Weights of a small transformer language model.
Size: 8 layers, width 192, 6 heads of 32, MLP 1152 GELU, vocabulary 1066, 5.14M parameters.
Architecture: LayerNorm before each block, learned positions, no biases in attention or MLP, tied embeddings, capped logits.
Training: a variant of Muon for these matrices, 6116 steps.
Each number is 128 + 24 x the weight over its row's rms, rounded and kept within 0 to 255. Layers, rows and columns count from 0. Numbers have three digits each. The size before them is the row's rms in percent of the matrix's.

# layer 4 attention key, 192x192, rms 0.0366, rows 88-127, columns 0-95
100:107138130140080127086109136145156152102139090148070112083147136163103118092173141124127153182172141121138135140146115101109139128141123117137121134080167128142113110162109146127153144083150131120110158107126133118132110144189131119135118107116101112137128118131164097114120140186138087173
111:177123112119137123087115156104100138166145118143106126098127139107122081109122075119161111092134186086134135154163135121141110096123149156122155169127121104150094123095102119133099152099101161097110146118143118131163128139133149107112135164155075119162149151091121143123123133155151142160
104:127125143133112162158126168090137120147106115095136114114144128118188154126119209151077201111122147154140157136138098151120165140138102087144064102125140108107131145109114153117122120143095119128159115109106150124135143110141122153117128113112117094139106100177126137061150095148143081166
096:120147142142140155097135146159151115134170095143117160178133112112159101121097148128150154144126110162123179143143127166128124108172118140179134110100118124125162188092120155162122113156127130149182151144161112137118074091176125109129137085113140127077127116100119072124149135123109091104
083:097126102143136111128118115125125119142076148101140153147110160122146146080128075125122141167122117147121123176153118065146077107104170132132109070174133124120177099142118121157153109135073186152103109108166150135150104123097160103106104126135083148160144100118166150126163124135104126136
103:136075101132119142161118132072130098118109123138130145085149113134144102145102120110142118126129175085120112133125159168102120100135084136184140140122134091112087089080136110132102144168160132092088148166148127185128177181158170155113137141131129115144146140130188075134156113141137072115
100:157134095156098095100157112125133108134137099123111128136106111148134135132112111109102127113156177119129119128146138111126103095163150162096120172129139111118113147134138121152146129071136143134123099138128113116127148164123129169146140140070123137108134138151143151091068138118117093149
100:139179134118120129125130129138135133119117125160144142136115140154104140160123111109143124127130155126163127110094125114182116148143069166114131115117118154100155119140077118110162162160136100107138150140180126118104131060108088111124143141082127165112147085093109092129116117134116171091
100:162098148094141133142162114102152108143163108146107106158130138139128149122089159122113146092119153133095129091115126132147104122138148134125135165190134151060123139119086156132094136090128107129116098160120108133152174136146151178097098110157127142109125102146118128139078149179123109135
089:134136137129134129114160159124106138138147121075148123130122158137122122148123068120123165168118128132109106102122137127134131162089146141130166172127124134171101135129149144090136122096136144158129109124136119149103081116057164170083134169111135137138132148118131147107080144107108149101
094:153101140098134125125098085126114147121114123130156073116129129132096121140110155098118130140136111140104149115119110116128109077162093122117134116132093083155142126117128072145169121135125122143129126128145119080128121123136133158140147137127142122137132077141161163125119108170155168096
094:084129159105174117129108155101146139136122138175138099111130118164098117087145111125122120157154154132122090137135127157080168119119146137139185135125076123129147128124152112167131048129136130149132191136132129117107149130107165125150114128130160166089157084118139159146133145092111127124
098:152136130133115128126106129144100068156142096098107154119099182120117137157095150129119152160133085145107152178107083059133125159080118116132123146134161145095110141128123117105091130117157111117149132150130112111149145145138124130108143108097126109123112123120126163102154132116115118120
098:154118125141143154131098129081149140132082059127170145142115114141092128119178143115122141110090116157148136110146124156117125099146112092131129131160136119141144098119118127102132131162152095160120143120116109141134128108101130117150121131117128103152118115124135156118154161133147181115
094:122127128139074115110155132148144147119104130140055138114111106158159111133100076141142090139148126138128085116124121167137099150113141131136169171106118112127129079148145135069143158121179136136078160089167150147175103114129146124110142133169109121140115137161105106123086128125163096130
104:097099157190124157155114126108157120061171086099152129126102141110163149138123137091166126119092115123125078115108143127169113134129129129120125091144085106101113127107155098126109111110194166199154119145154092135136116146122144124135113144105110101128126098099082151133119122144113153122
092:155122108120134084077159117106155134112192164172155101123106154154137137099158166117123102141099188110152116152128134123126107100066143138166140169151119187099157156111144172090124109134113144136126164157135118176131153096133131112171123130106119111126064172086124135141126157173105175127
100:097118158153136148142147101123144150125118126138160106165089147183122144072109164158136137137102123142143152100079116118151077112125127175130108120170168110100121070169100162147138125164106124118152096119133124129146136118115151115128090128148154169124123126073069152181141112111118176086
086:117083128109115143099148089170150103161109115107132140136088142126138142149081119083120115138121148169136120125102104129129144107116092139127148206124073168131152129136104130142117116113124144111104111115096124132138115117148105138124085125115129121142152191120138089117118157139113141148
097:141102137101106146150129131141122120172134090135093111164107092113109128140136113111185163137146116151153118124122057168176112146160163109086156118094148047126144151141101119173102088120106109137117125116170139126083147154127111157117108134127087111086133121149118115115128112111120139101
095:120119114141135136156168152129110145129156148133164144140124110152109089121130111140123142114114174081114159180133167129133105133073103126143151150174160102088170190123140130112131170093134115155132144129106133089092124175099138143115107145129130141100103163135141115162110142116104124125
087:144102133133093100118129167131126139124143173167114102096122102087161099135123131120193118147164152143157141129119125123158141169137135109166153127104111156113106140155131117099123196097133142069103107135152132095145160159145104131144123103118126142112143127123114154143121118155153100147
092:119131155140148137125116166142119139149138110124109094126095124154182129126081111112138086142145132165133138090117102129126104117138115159166106106108061127159098104153165162097105156146090115127082075110108116135110123099148101120127132106142128122103124091126146100111138131135132099081
091:116087152121123070131118169147121089125140138142130147114122091119131158141108155125134142115101118107128142121140107161155147100124153171104129148170099084145130142128120127150107147090099094151151077117109117119166132125126082120180139159106121138162120162104122130133112155120106155179
097:094132140142068138085116112122084098140134132119127141130106124109122185069124123124090139111129114124103139149141122100108178175112162146126103070124139140126141150147127106112133104135133161110117120119108184083129123165129099147144160114110123105092126082164162092101139155122103107126
096:106163152138152132168082086146135125071126112104109081173135107157128077144129124145125082100122113179114140108113116134171162116166165127098109095117122149175096130099129125131104147119132110157154107127128109133124138138149135124127135069159157140159136084150113164139094141129126082134
098:151129126143126126148099129117130118142129142112146126185113138129145144140142122106159120109122127146100142126169135115135088117149127118138166148152146116132103122138186171150118083103162112095132128119183090106133124090126112153150127122144156096125113133106193149115161124081125143122
104:146111118142106147091124136174139159139160143104138112130119111161135095120098125125134088124127087121134135069143147127083095129168141096163078118148078154152148133103142146134162136110153143151124110135136158166138084155146158144107145090130164158156153150129112165103065127108106130133
089:119160145110103124120142141135145125155149116111135119109130144105081111096129125110161114108100120126150175120104131123150151140087149160149121130178135148156173112089147115095122156157086148099118124165089126112140130089161093115144156147124119130126121097137135115119114138117133134144
083:147110128150139071120148092082144155124124087094128105151119138148152106165137166160102124133129141129114074169122096125146168152141105132116177195083131136126131103142140128111123109137128127137128155130105117149091103115133140077151112150103170131147181136128115147146130165126226085105
091:174144133096113102165156104133125108100117157130132124138127080110083090136161129131135122105110159139117142140152126110128126149126099132129127152123119116083095124085115172140148176200105150073142136143109163132107159110139155160125101093139143143098126132134124106111133120212157125136
093:142143101123100099124155116134151161152112123148087155149141108136108164108106094115146121181117128173125132124148124171160137122115180148112094129103122107117106158113158143135150096121106135091122106092128150145106141136147114123142104128118131128084187152122126144110112123176093132122
079:135085083126158138133092145084115110122143123139136140118150152143148168167161115122131093087106167131158164120110118135094091136119096101097158168078146153103119152076096135092153126133126125097123116103195100136110085088135158117145128107151131144120135156125140127153134144086158104119
115:126103089127133164072158120151108120151123127136147126098138132141111142129076092129093155137129114102125123152102109200148144131106131136148117140148110134195101157135133102149138141150122150095111132122150131100113139156140129172086080105148091146159128144129124107169149089161100094181
082:104182120112129127120103145182130113094119159114123163106157108147157147072088142132079148160093099150099122138151131138154121108147119113092133096142144140093142121085111145111129166119121099126117111142081170115144144147113127140132110140131137131169150140128114159102107125153174147146
094:109106138114093127162123120144147062134105128124125119097136117106125126152139156092135146087144126109168106098137092137184170117115127110120166122109155129117127117117157116105071134161108154139126186130120103138138123106102135106153132160155118116154116116140127135082127141150188142153
094:148108111141144144218163082105133147139158123122161104145086100133099076139143104110088138125115145132126097135134108135111102122133128100103153110134113147189124121123178149125131109131202162112178141125130093114138131097124130115102110162140137135113125109142124160157121139113127186103
085:138126113105094146091100138171138102119174102126148154116145113113109114132177146115137148152130145131160119136142129150082125144176093109123144195132125124130159072110133128172115121100039162133133096101116149148141128129115139118131127134134135164114123168146124109126088161091154152171
093:118163116120102150107137096142098118157136147116093108121128119112168106134134126119116104138133107112105124136153063145176189144112139177120115128115117129157143131155153149122171108105108102145145156085075143103129107097110092071161101126145111133127112115155097126178122153118182134178
095:097141135111126137132142124118112142139161156151110130130192134110103133133127149135105095162145123124085156121149101136130112158160169160112090106129127121084137152146091155148118120102091112089116136138112114125124128138152110110149093116144152116057165101116109144087154160136099110093
# layer 4 attention query, 192x192, rms 0.0377, rows 89-127, columns 0-95
103:140148064103138157127138116120144102142156114121102182125105120081130148097122111153131119114159150128144136145123125110145108167081133105153132138148137111131107129129154080090089140136066113124118138133131126098154123118130130117087132119148170141147122155133117166113125162108090115107
101:157084121130108112104097151120128091096135161105127131116137114137147106121128131148138166120082132071139140134127158126117128113176083138145133074133106149118135125120113159151115118152154101105138119145135121114054150119124117146147089141125128154129120125168163146112130155146144100115
095:093114108171128113139086136100119141142103130132062126112114116140149155109117154124168145124106089092126120095164121113112128113107138095174118113092118165136129140138119147139149157109134142137148142129160075112119113144107134094137137132106093122145148134165168108124132120181128166104
092:115149145075134129137135141149150079094119130129153152117138089093173146085149068088135107092082129143095140098137102097123110157103112111164156147120107133139094123136135106150136134138124112131129139139124111088140128162111117144137129133134126124120104115141116155128132167170119162103
103:102139143137129141160142085126138122140106096120144122126169187163125118141157149129140091169098196110109169148157156118134119099117139116085131154127141163144138113082145138147149159125122125146144127144126118152132121143141125155099142121087144120129134131159146151155131096154132107145
090:105111123148163110117138111112100127131155157120143116158185129119093133096122124106154132125126153100176136165133155070137117130172150119117143111149156117146201124144162131141132126106140158131135076150128129112113106141167158136116143153145124132106114152076138118145120088130110098114
091:139088119118096120114072141120121131141148111110122103130159147118124085110091140115146121171160138148138088115136142138106146098132080124132136166086142159088126120129138109096110168104148126134139093136142126118138131142164128121143161131126134105103109115078162108120133096113161164114
091:120173143146122103089107070140129115139129137119128111126131151125091134091103144097109140134124121170103157165137112177144155147136130165108166111110137123135121113140172121103152110155108111163160099122121149091090072108140095111135128111117076119139151135154105114121115094117117100144
084:119128176145130109129161151113084116135136110157118124149113126090170119116150139140103150116115114109147108085156167109088104082130142132111137109134136113089130142138107134103116146094089146110157138133135134159154125171182115125176090092109131144116162101112132145141139122138136131058
088:136146118132193107162139141140116129130132154137153131139118159171125134129087115119120130092166138136131074121156092125142104091100151123124109134138152108101078077117152121131122143134098142120153098121131072136107127099149148142116144091159089134093123128135102142148082101125118130152
090:153145113150182134172120137151118106121180174130073123099126132130108141131127138146182116087125112087142135131099156141136141103158103136085167114115117151154140095088081151104119148128129113138100108159121094117139123106076142107160138050106123146089101126149109145115108172105121135116
092:138106129126086150100130136111119159087126146141151105152144087070121137132131131147088165121091135127146132093084146140101163116123127076185122120143132110137128107156117164145164112084144168166131137116109183158114156108085100157115121133124112082093143124101131119104152120156196151147
093:124110138167106125123158090110131099103139153103123119174108111131136147167110134128104132123141132116093115104126116153139122126159116125134147097123182105156138160134081105135081118111126161131142116093170139122121136123089137143126119145111109185135131131126132134116103103147139131179
096:091168122129138145144096149128117129114113137132152138151143133123174098132127168130154118145113113130122147092150129143088123120096111127091156099154136108126086105113155145152101119113080163126094108094145128184136140111120108101159075035126118123113136170125139119117107159108161135137
100:141122136093145116120093147123096137082131123121113094135146114132107136144151100148111141125151121144131094096138097128112092131138140161091117098169141127133115122147134097159132137088098098113134119107131126127081133110139136097170131162127134125144130136130122090119139130095145126123
092:108154127138149100122111136141126135129141163155150130115161086137120145099148119129180112136134138114148151119121153083162124135117125164139124130092132133105136144110121103142138109123139114136084146109121133143074153102105093142143113189135166146104096125108149130126132147091085151095
100:123107100156120143071097110100120111128120123105103137137144120121132120130075149130108145111138103143104122130196151093152118110150128089124156116144127140103107143096157126094133189145160123113090126130122091069142132156102117090153200151126154117145130134167108100142129156178140150162
094:114084136109092136147134155108144089111100173154114111136124100141144089125159117143154108151091157145182172122172141158107132077127124118120105112105140144082093138116124146110120109142157078115122119149144180121058162137145130124103121163140146116045107097137145111119132117131132111117
091:100177107130123135129095111091133154085134111124127153078141141109107085128113146128142118130099118123122102120124112134125189115130137110139067138187131142163126115146154131157107151090100131134133105094130120127179095103169140134117106056121120113135126131120122106139158130100148149164
092:174109119114087132129121144134188122137154119187132146106091157112109118114167136123167127162141092155135144123161126182129116190155138147156114120087143113122126110156115151133105134121118155105153123130135152085150142122171100121145113112100162102126137086111167114132122143140111152141
086:129081135108150142147115111132100176147130096169141163133128158105122166140116102139080144158099147140175103141123130118145164109109185136101118139123097117146109089157190128155121140106157148160164107097172113120125126103080135158127129145174162118165136174151131147151123106096113133105
094:134098091119090115137065159136158116121156126105126107132114149153176126127097150110107112143108131130119134147128148163106122130140158107072143141131072138122152122159169128151154129118137102124106116111132145097118114116130158158112113142112146136129136138144121156117144149135151185089
082:131147066168138150095153107100120115134132166120098110147115143107088144124132116153102155136147157164121125137147089137101124151105135130143127128124157116122169140116119120157090083132111129140124130139154138128103110132134127168106155155195127130050110091144151105142091115139147105150
089:128144148159146121122100097179130139131125105124117144126136170107107111124196154145150150116120142134114129172109124177142168106083118098130145116130132183116135145129082120122089071120195125119145145175128130110107157102113128130119141125157084112102114129148123107106141089113134144086
092:101137119142118124117125097093118137112130092107122138119092085166103103141110104131111141167145082089105091117147091180168156113111135181066133104139089117114172161094152087150155131140141131127153121129134113116107167145139119120118116153115115100171149146139136171094117181151137125157
096:142086123142134093127149080162152151101128153067107128174119165164115122115126149119096127151133123135120113131071141120137131107142134101132139092140166095135164146126109147112156097111128167118128112126136098130132099137107191134129135119112123088107096134099128122133127155150159168143
093:082132114132165142167140156155095139129161097118157126149141109144159130134143113135126121103102113132109157123141185155102093110108124118126127113156114114132073136081140106138091142134176118086176129128118114143108134133158133134114159155109143095128098130086147114092110089173149117099
088:109107098121149141108133148145144138147151110123168150140144147135162116129137179130146155124162138111074101152120112151181099069131119106089140124112123106078093091108134156125145145152131092143158131140152152100125153117129111179082122117137149103165149111122132161163155139130175089097
089:146103096173164126123128168116128086115131111105125128106130150151091134139153089140149114102127134080146150111149131122109131070130126128148114109178119114116143169151163164123107102076153142113132143132135128081208137137122109155099127097169109155189148140124153144171145142126113091138
092:118139102139117166112125107174150108154152062112178196109087147138136099129106113128142101136131119111174135189090131131133129161109108152109140152099159084124126116138109133134131129138149121149098164099129098110117126118106102161107127125126135126125079149115146093169133127132097149115
092:093147146145137156174099131089129113154119140139128164109159114148199113118151093133160104146104185083165131096135122096078135100109142108132093104123122113169157108108159103119118145142118110122117122152155123104146142141118133141106166070103147117140086118143139139134121128089114104113
079:170140128117137118121133151149129110101072123088072137116101171172096093159135112125066111141157146183137125149153127140122112126145157100159140133152136134135166132126163072136124104094139130106140123179112134142107106132056126161132147133121112121148090114137117128092136105139120132156
108:120131144129164130157133105108093154134106115169097135115142115147151152128138148145100089134146148137151178132121181101109149151088145170106115155112149128093122102107140107115119160139130104090134134124113202100163143154143187105101072088098156117140131128105120167097108120142126119145
084:108148114145083124119158132145136127164129187147180115191144158099183131156132089131165128130107099119153155086107118147110150092142104149144133155125108154083132150135128100106133100139141136149145134098088130122120135130186079149121151126167122099109129103126159107122106126131134115152
085:124193141134138124118145124122137174120166115132130103147170122094140132098129091161137145166123127115136134144077073118162148118157104139115123158136142102138131060102102167142099092125086123110120158091119133107108146151151115157169143138123120176138167147115189109207124155074151097113
097:098100153116177118067122167118127104103176112134095142121111140119107101147114156155144141094120150079122138136128125137208142125122171113103149123123159098113149148149133131101103171133135119136119101101088093111105145115151152120151146088095105150160145107087108132119140127108126113114
086:152143098110111096155144147092160131108141114151127146204093118131148126150148125110177131136117114139119126133174116125148134138130138135129139142130143174129085175094110151120155143106180094117134129127126105133100128115124133145064130131166171116090139135105139117131116096155126114082
091:130101136148108109076150111178111154136150188164105149115177118120141096112135108119136126105141161095167120109134148123165132109114151142145115150137086153125102157145117110127139142137151151066097140088139145122149143125177094104124166115130141149121116131072159133154132166136133118089
096:096149124139134117150148105162149127149157129154062140106162179115125117121117103129107091097153122148108151096129134122165103119107106129089118116149078135164123082122146148144190173111151131075111158191123169114156089116097127133142138109138162138128108159126112119127121114142140141123
# layer 4 attention value, 192x192, rms 0.0277, rows 64-96, columns 0-95
082:111165120171125103142111122141125149105116115154134163111124167108157133102105118144147109115133104110140111111151169181085117168160140086147126137130158144105158125125143153125154132130149147104117152119149102119137128099164134176135133123163120117153116138163138155132160149148099114129
092:125142151154100104129091104119126091092159156155136164143122111127105144115124150115133122117090110118130144107113115166143151092161121121116104147139134154105132129152164103084128174138146108144102121131132133115134114132099122183114107098125119119141125148181120138167162105142092139159
086:125145105139156077118115149090136179123130098082133107137181148101120101100106143109152148111096098143132126107154127109128142151084131093113102143122174131144114136171129122166131185127122171115172162130148132100185131095093148134136132108152151129137079134139137111101128135130131122137
092:129183145139129127133132126134137105107137104096117141130138173140145127106125130158147139125146107118122177171120108155150141129113149097107169106148120129119087161113130115078148162072133171096109125089134175123110148151170098105095138100124110116120189143110130115135145152157128091109
089:122102147137167147105119142154141131163129137116126137146153170118099097142108129105113127092120137165112153121165111111131140117104129122118102140094106136118135133152131202156090130101116156137117151139110108083127135118144095092110098131100132152137117117130099141160155108133102108119
082:126135141144167136129150134126128146145094132078120140161164079104148125119081136134101116143135155133126121105087131133146121165126113135161118143164146149154143118133110122110103119107127130090153119112097124156107121151133147141135121124185179112141126166081080137137118148110059118135
093:100124179127148105159159115111130100123086145131113140108177119129139145167113092111176140151128107139154165168132169154147101120113107127071154099080160184104134127107100119127128137115098124146129111105179123104099106094108126107085139145161132154171110140112146094101157135149122135133
086:105123146171140133116109144100099138130146117107144124136164123137150072128156134109124130156142144084128073092180115069132124102115099097165118108094120118150095143101163113112141109126160123118154116100082132181137120159135153141142155124081137139136100136116084122155136133164151175158
090:154123115091125132124114136135113114127093158091149149101146116102129122124136163177207073122133123174143143138125162112091096117134166100156130138095102105126126141127160124124117113094136145173116157107147125115127128111125128145097112111086151160106109107132108104172160143112119121132
098:164084113129127157108165165169147104145088139141134181127093101116108091111145120068127101157096133111160132124146114128120125165116126122131117138138133142160139107107108118152098096121131117097131091133157134122111158110155122107150086127150131136127098111120095096140148130076142142154
090:099116103081142143167158086125117144112121155113149113164096132088103102120164151150126135124133115109145122141167113110140143141139077147133091130134136093100114129129163163127095119119068136146091133135155130143104161092115179116166130148065161149145091072111144131138155127128178142162
091:121133116108127167097119175183168114097118129113119132114171095076161125098117128133165144152091129124084162131118103181138123126152125114150108131074121108131121145115093089113126094156124134129121130137144168136129101162149156101139118164123166094095156126140099128169112116090122123118
093:135140145132116093164174119165155152149116134114100126145099120151140104155109108106126138141113141133160155111120103109128153115097181091152116139121167151107165098083154149148110101132078100123053160145142161119142114110141154094151142122130181120162169098172130125133119116158093147109
097:106127140136147129106137140163172105103136086174160156134174162143145154115125114157086148137128128127168151129105134101159113094144117078120125141137156114120115152141105139135123128132124103108125127108142130127123113092178154121082116081116117091140160132137127091142143144120120112151
097:126119146134083120120101132112104133145103150135114131110101131157092131134137150108173115088136117146136171107071156096084152147094103114169132125176148116137116088164166151164141161088110133126135138147154115132097135115105136123134099104168099128117137105061126182156158168175113101144
089:145148127119116164132134152093107123117144129094152145104119116181146117141169125085172097091155137093129183181136114089165095119100126104119158119140132099131140108139181143135081121110156099129112149170136105139146151092119135138143133105091109148113107121119122122127109160125126140140
093:143135152093170096094140136144105101126135148103119161147120103018150115097155126097127085140124111139124107151109125123095152072161126191139083117079106099128149088116134136116130110117107151111114131171122150133180088153165140163160119152129143126143167132124146135124108152107110152099
102:081108111144099105071128088118135127093101124134127128097191131135157103108176162152105177140153118135158079145097095137087147121138142125146107113186101131126129094120122158131118143141131112108117087158121138111090138118176098116103151114153140153148111145119132156084084168134132172133
093:131076124101100147102127080154115149110132148145146195146129191100088123144114124095158156135146122101146164174124098128127124153139146144149083114135119122151110109144132137134167130166083157123176144130153125122121130146128154134155139112167109139089133143184118148145121117126142125159
091:160114127091163123111156118147145127124090113104126122089109144113141119139091169124159135121141137158123078154150141081138107137116144100159148138155131125116109128115127101146183147160158166137111105156117115121111143115118084138111111156122124134116149123116154126111123096104103160075
081:132123119157099114110141119136126117173143137146124114148071118166133130113125128114136125144163132151106118125146159093128081118125164138135156114126095083077095115128098143129139129121105170143122156153210122101183131117163106156156122114179114107135075104122097135170110117149132123091
083:114126110140113145092160163103099151136110132103111121129193103070122127126139158198127154141103135144147150173105142115111096138169144133074129129125111115129136128121161145136134115098111161139180094111123122137168139155127154130127146145133135141130159117118120164120115134108126118122
091:078145112106100132118147155157138143123137128119137121151126081115148113152128159160106104103198111135141107078104099121148126143112127118134138158163154144093098131132104106137112137175118164126086120142061122077139103120141125130124157098113120109091163134129116081091111141153133132115
086:127138163084143115126115087108124127102107136097139106118147141143140114104117112112163154108129138165175144152071170112126135095133106145157139100108096133117149114152135153100127159104108106091146152152126116137124131120163124123116132151115096139140105120102161149137168110156123086148
092:114169101154131147139118109154126128150118137111113132108136100091095143134113095144079140119107114169115080099131097113094139129134133145163158110132124096138131111118126141108119149126151113100178142130131147188144107121138154141143094159130106118171155142134110120089135102137099174124
088:160115126118118098133142136123144107139090145120139148152155131111113149116171148162141180134104150160121151163159105121117126096121141069123112183091152108120131108132126123116103115131095079145136128168109150093090106118121107161118178154125140145120131141097107143099119117080113123103
091:133147126113098149178169119153181143163119156138116118121141114091138152124105114114112117091115145183117110131180119162099162137090146140133115135115106117146115163132080125121120103136158115103144116106144147146101121105100142176148131083116121143156140133161109071087141141148104109111
098:128078152141092157085161154155126148107081123140123131149149108113114157141143117105130133147117094109180139113166134151162120130126113122109101117156148117151085155081172126106148107119139128176125151144080141156112071114094096091072139126102126125085151167133132169127136139146175099103
089:142136116138154124118125128125146134150119143163113144111132091114143146139137127125139181128131144122085163101112188096141138104147120131112172115144125127126138119104114079201138176115115148154159129114131079109099115140128121138129099154071148155164137155134104111090104136112163106103
097:102104087179114110132131137134141131068118112121124161093140137149093183130104085128115157123156168099170167142124122118123119133131118157120129098144113119138131139121079120190129099126102119111084080133121128145143111135108163075135154157153111105102126130125138163135138152168167145149
095:093113115127152103130108112120112150127163144116143101116079124096142171132116122133107108111103112152145119156131112136140140105106129127103187099143110110174112106119143147140110122115156144079131134115150100156126166134121144103077100148147085078114076123148089134134122099131159113121
087:096160115120115174129142101118126134130140130148101137162133128135130109100130069123123139103131155144106117176102103191054121130114082104099132135135128107136169112116155129175134146141167109110144126114120150120216117113172115097152155128127106152081125130155147151100138154106146142175
095:117113129144115143105075097110138093152144151182100129158117128136110141156099112110174141088101133124157138155130111174113136119094091125135098150166146093109135098143087151148105114150127132095171103141168134098167129133164136162171145139077155131123123162138093137172102136157100101124
# layer 4 attention output (transposed), 192x192, rms 0.152, rows 64-96, columns 0-95
083:119119131125150117111171157149121140135132145111162090128103110140159099112114072090098109113116167140126162164128139081160118133090141112097079136140111121115109140151116190108165152175141151128145150127106128153117129148136106155130120130113130101113115185090147107136077105116115077122
085:148144109101147101104160143112147140169144121085127116131115133148148114144115084132128162134142104102108103138122111131153111169143113123143171117136113104128104120135101123121152119101115150117134104117111156135115140106125164075126155161146137116078122134069157089103114119115116106156
083:129103185098139125181175104131135084118164123154117148126078117131125137130121157110092120116125161114163104131118127157118097151130102135137144086113146142107105136138119153106131098137148124128091143122115172116068077137156143103133126096127153157120161081080143107119134115088133119132
085:130088123157141107133155114125117112123141099139057119108110172129109104135151132129096119137156102072127087132106161145158150145141091185172131154152186113147104077153130153128126118201135106166126110162145146132139111108097134158109131139152120146141138106150092128137113128137140146154
086:119134108154126104138135101105115105109145158135065056125090120108109123095150127124139137148103156099086057123124150067105113128129142154117170136099129097087132151146123068116133138175157150117167110141132091123120130130119129122087134132104113103130140141119165108112098170137156151178
083:131138124148122131082158132125088147130138124144126127097107170113131098147155138138161136094093105113122102116153147125144125077170110136129129092126145126107130159117133171159143097126146115155152140139162087148151111115141051123143151127124133088116136087136111090151176093115130147151
089:099140098122092089080128182117127119112157157141187134136138134113127121115126118165105125114160133105083119098115089104112125129144162145167112168144127124160104133138130136125150084120156122117171110159126131166108157148109143116161114102103136148105130144149138129160127120110104122123
087:171141126134089132115173097174117107168169113158107102108100128148133169099099121173152146143114093139117173129113121155127161130115067137122152169084130141110148133155128123125123140121085107151117106127117117087128119120123059095132127118141150140145124123130137117118117145125139146148
085:134128126116131091102090114127140132089144120163078114116142121140124127138145098142120152145144134145119118125130095119158144136094087167077155105138122146106142133137143149141110136157129110069126051177109129125093128113152138109144118113093103116129128106122147160122116141123115153123
088:115122130136121054125123108143120145157122104126105085102146165131125148101129125130116169159113168119136119134102132139140098129137143121150114138126137122126141135121154146117140135132120168174113128164122106116136085091128142106149122195108106140091141140150086080137142174172130149125
088:125162089117114127114112129119155126148171107134107096069120136141141126097145119113139143104150124133136147118099131154111090127131183148142170098115107179178122139139111078140111106100150172131149113123159106116142083133099140131120161144169121121136140173109143126064083156109124117119
086:176147122118141074141116106108120120103163187122140097100112160127160130146107117112138120117144086120138116124124112083155126120109177157112152145157136160161108131143095118100156126053137154121151117104143091115121138106114126112157127105161118141153116137125125163102089140139124170153
082:119153102146149095071125101127119151115147136122126102111075144123105115097143125137103117106149145141086128131125080173135109128169132135099091073116110109112112149180137134111133145093146143157166154091073127140124122107105141157134124129107090139114099127159144152169164136177162122122
089:171113094146103142114139120140091162185166143106132121108138139166146103114139089132088106157150123114090127138161101116111087114128123164143110113170107180147091126140119142118169115150083164148111158163064136119116119162110164138132112177156116139142131122124117120144140143117103079156
088:152167114083148093136113116133127141119178137181157182167118099110175142116131098142147127137091165111115118101129087153148105135089107154113115102078107104125142146128116131132108178165137124152111105145108130166158114127149158116108138120129109120145108143133119078138140123121156164077
089:114130134119079143117106127136147133146101126181137125134110133119140117145121096158078152155082159160146099085109116157100158118148157157162107110097110102153114133146137119096111125146090169119102097113134116073150118100157124135183091092178130150118156115123136129165162131136094126076
087:127146099196148119149106137114132152173139073137082124127109117171122158162151136151099117091139132111104158089099148130145105149118125109092166165170135107134113156131161137172140122114142128134134165110119094117103138124092126148165157080128125130103139112129104076126165123157149099109
090:129135127123114152119119144156117085128131142110116140139096166115058111157121133154153122176115152132160141145160107143126139133091116162114129107094168148138124144142132138150115110166105113167149155140108159140108157151098139145126090142131118103153127113106119068173123079153110108068
086:125122098109138131122149126129158117131144108139100112111123100114119109123119136124126132098140145154135101137110141134159106072120172116139147158182144152165096154105151153142100115128141096107101190126133154108122133160084134112090090144128127105152110156135118126135100099166116123105
090:122081151130091151128125134098103109106143078121128147121113136116135123140107158159092120119125135142130132122118154159089139101154133137122146179113137137152156107104111137165117094110131097176123117106126129106153139065110150120160147106125115089123118174149126130160161152139135119158
087:147097128067189151135123128126136168131151154146097127145161082134109120159138131109110117141130158098166115166102126136144161181167120095137138146138127142198124124151152148117107143160136120143156143139104082134091107094101091079132114166103116132145155155154153112129129146116150089154
085:152115067139155125122146129107123133153107117145139126134077158120121098137124122126153088140089141117152129117127110111148157106048131144119140178122131152140118118102094157149128156181111114114091150134181113122137166141128119140161155113138125134127099082121154137125104098133132139127
084:121086136124113150144089121152124096121151074125102181148135160141144137132127149135126136165100175126109146169152204145130114141119123150092143036109100138162144104115128138097125121099127099163135085143140107167117163105092151137075118150129163137156120132117104170119108143124121128142
086:167111102130142145161134119138155119112178152161129152140133135106129148152098154109089127126105091110138112087135095135071125099128138132162115157174144135133093173131137138156140168093122131181136097121134157139091076101117120108126150126152122147104180164143131075140088122101068147076
086:100101134143157119131170129116087110119106100117114123142162107135165111091172122137145124120132111110166150133147185137135149159133109125105101153130102128110074165109126148136125102118129113161182141144120160110148125156151152112109126118113141138120102145144138158101136125125132104125
083:152123121174152130122077120106146176128167186101143109153123136120080156101123141105114112113107125102116114110114149133131143116148143191124129075130097100132134111167118113167103125140116142103102130141119118132111139130093138108115117124120122125110145104122158111158125098167122148143
094:153154103126157145101119134111139141086116153102157155137130121148110153154143126090155112172147069101121178107137142118123121097142096114134098171156143143138142109117121142100125148102083147110119119149130126128141118133144135133093096094082133130131098157113118194158137123103140101184
093:129129127133106118104127094146178076139122091142154155109145130172106127098131138120139157104103190151150147096117123125122119149100124126155145137083124128112122127120116157120114145129147126107126148175125095103083179132115116169140116135144155126163125073101128127124143119176093146110
079:123128124154108147119130163148116105107124109113127131143123147134111140137170117178090118133129059140097154132103105086137130111104158171148122137139111117133105108180115188112126081094121081107124164154162179163140103152113109144102154123146116101086103139162162124119162149123106123120
087:100100136114140130071130129111092124133162143093110107132061122113166120154146129142146109118113132145110116182146112152134108132140133103146144151118134159124146104147154122119112143134136173110135195104094112108111138161141129151113078145117118163124158147152156137133107106136148136074
087:122135135132098148163138137117112131127102095140123130156112153114141121111130110147134129162128178141132119102132139068056102144143127120092092147109124138168118117100105093118125128158143153111151143127146098122164115133123106117131148153105120152189142140090143101116181147130092159143
087:097086086157166099104140134115129107144099090132137120158109130135140163138132105151139141125125137129161140108101136111126092130199168175158091123122140151108103134140146100125126129080101124137156140138140145121098163125101162127122140124139137142156149083126117119130143096135102142090
092:118160091156170095163099174151139120122092124125117105137145157123131114097150076160098118132124115096092140117076153108164119136135127130117103105125120152175086164138138120127119115115110102134120166138124150135122141143077117127115126105167144125151135114103125076134137119083063120132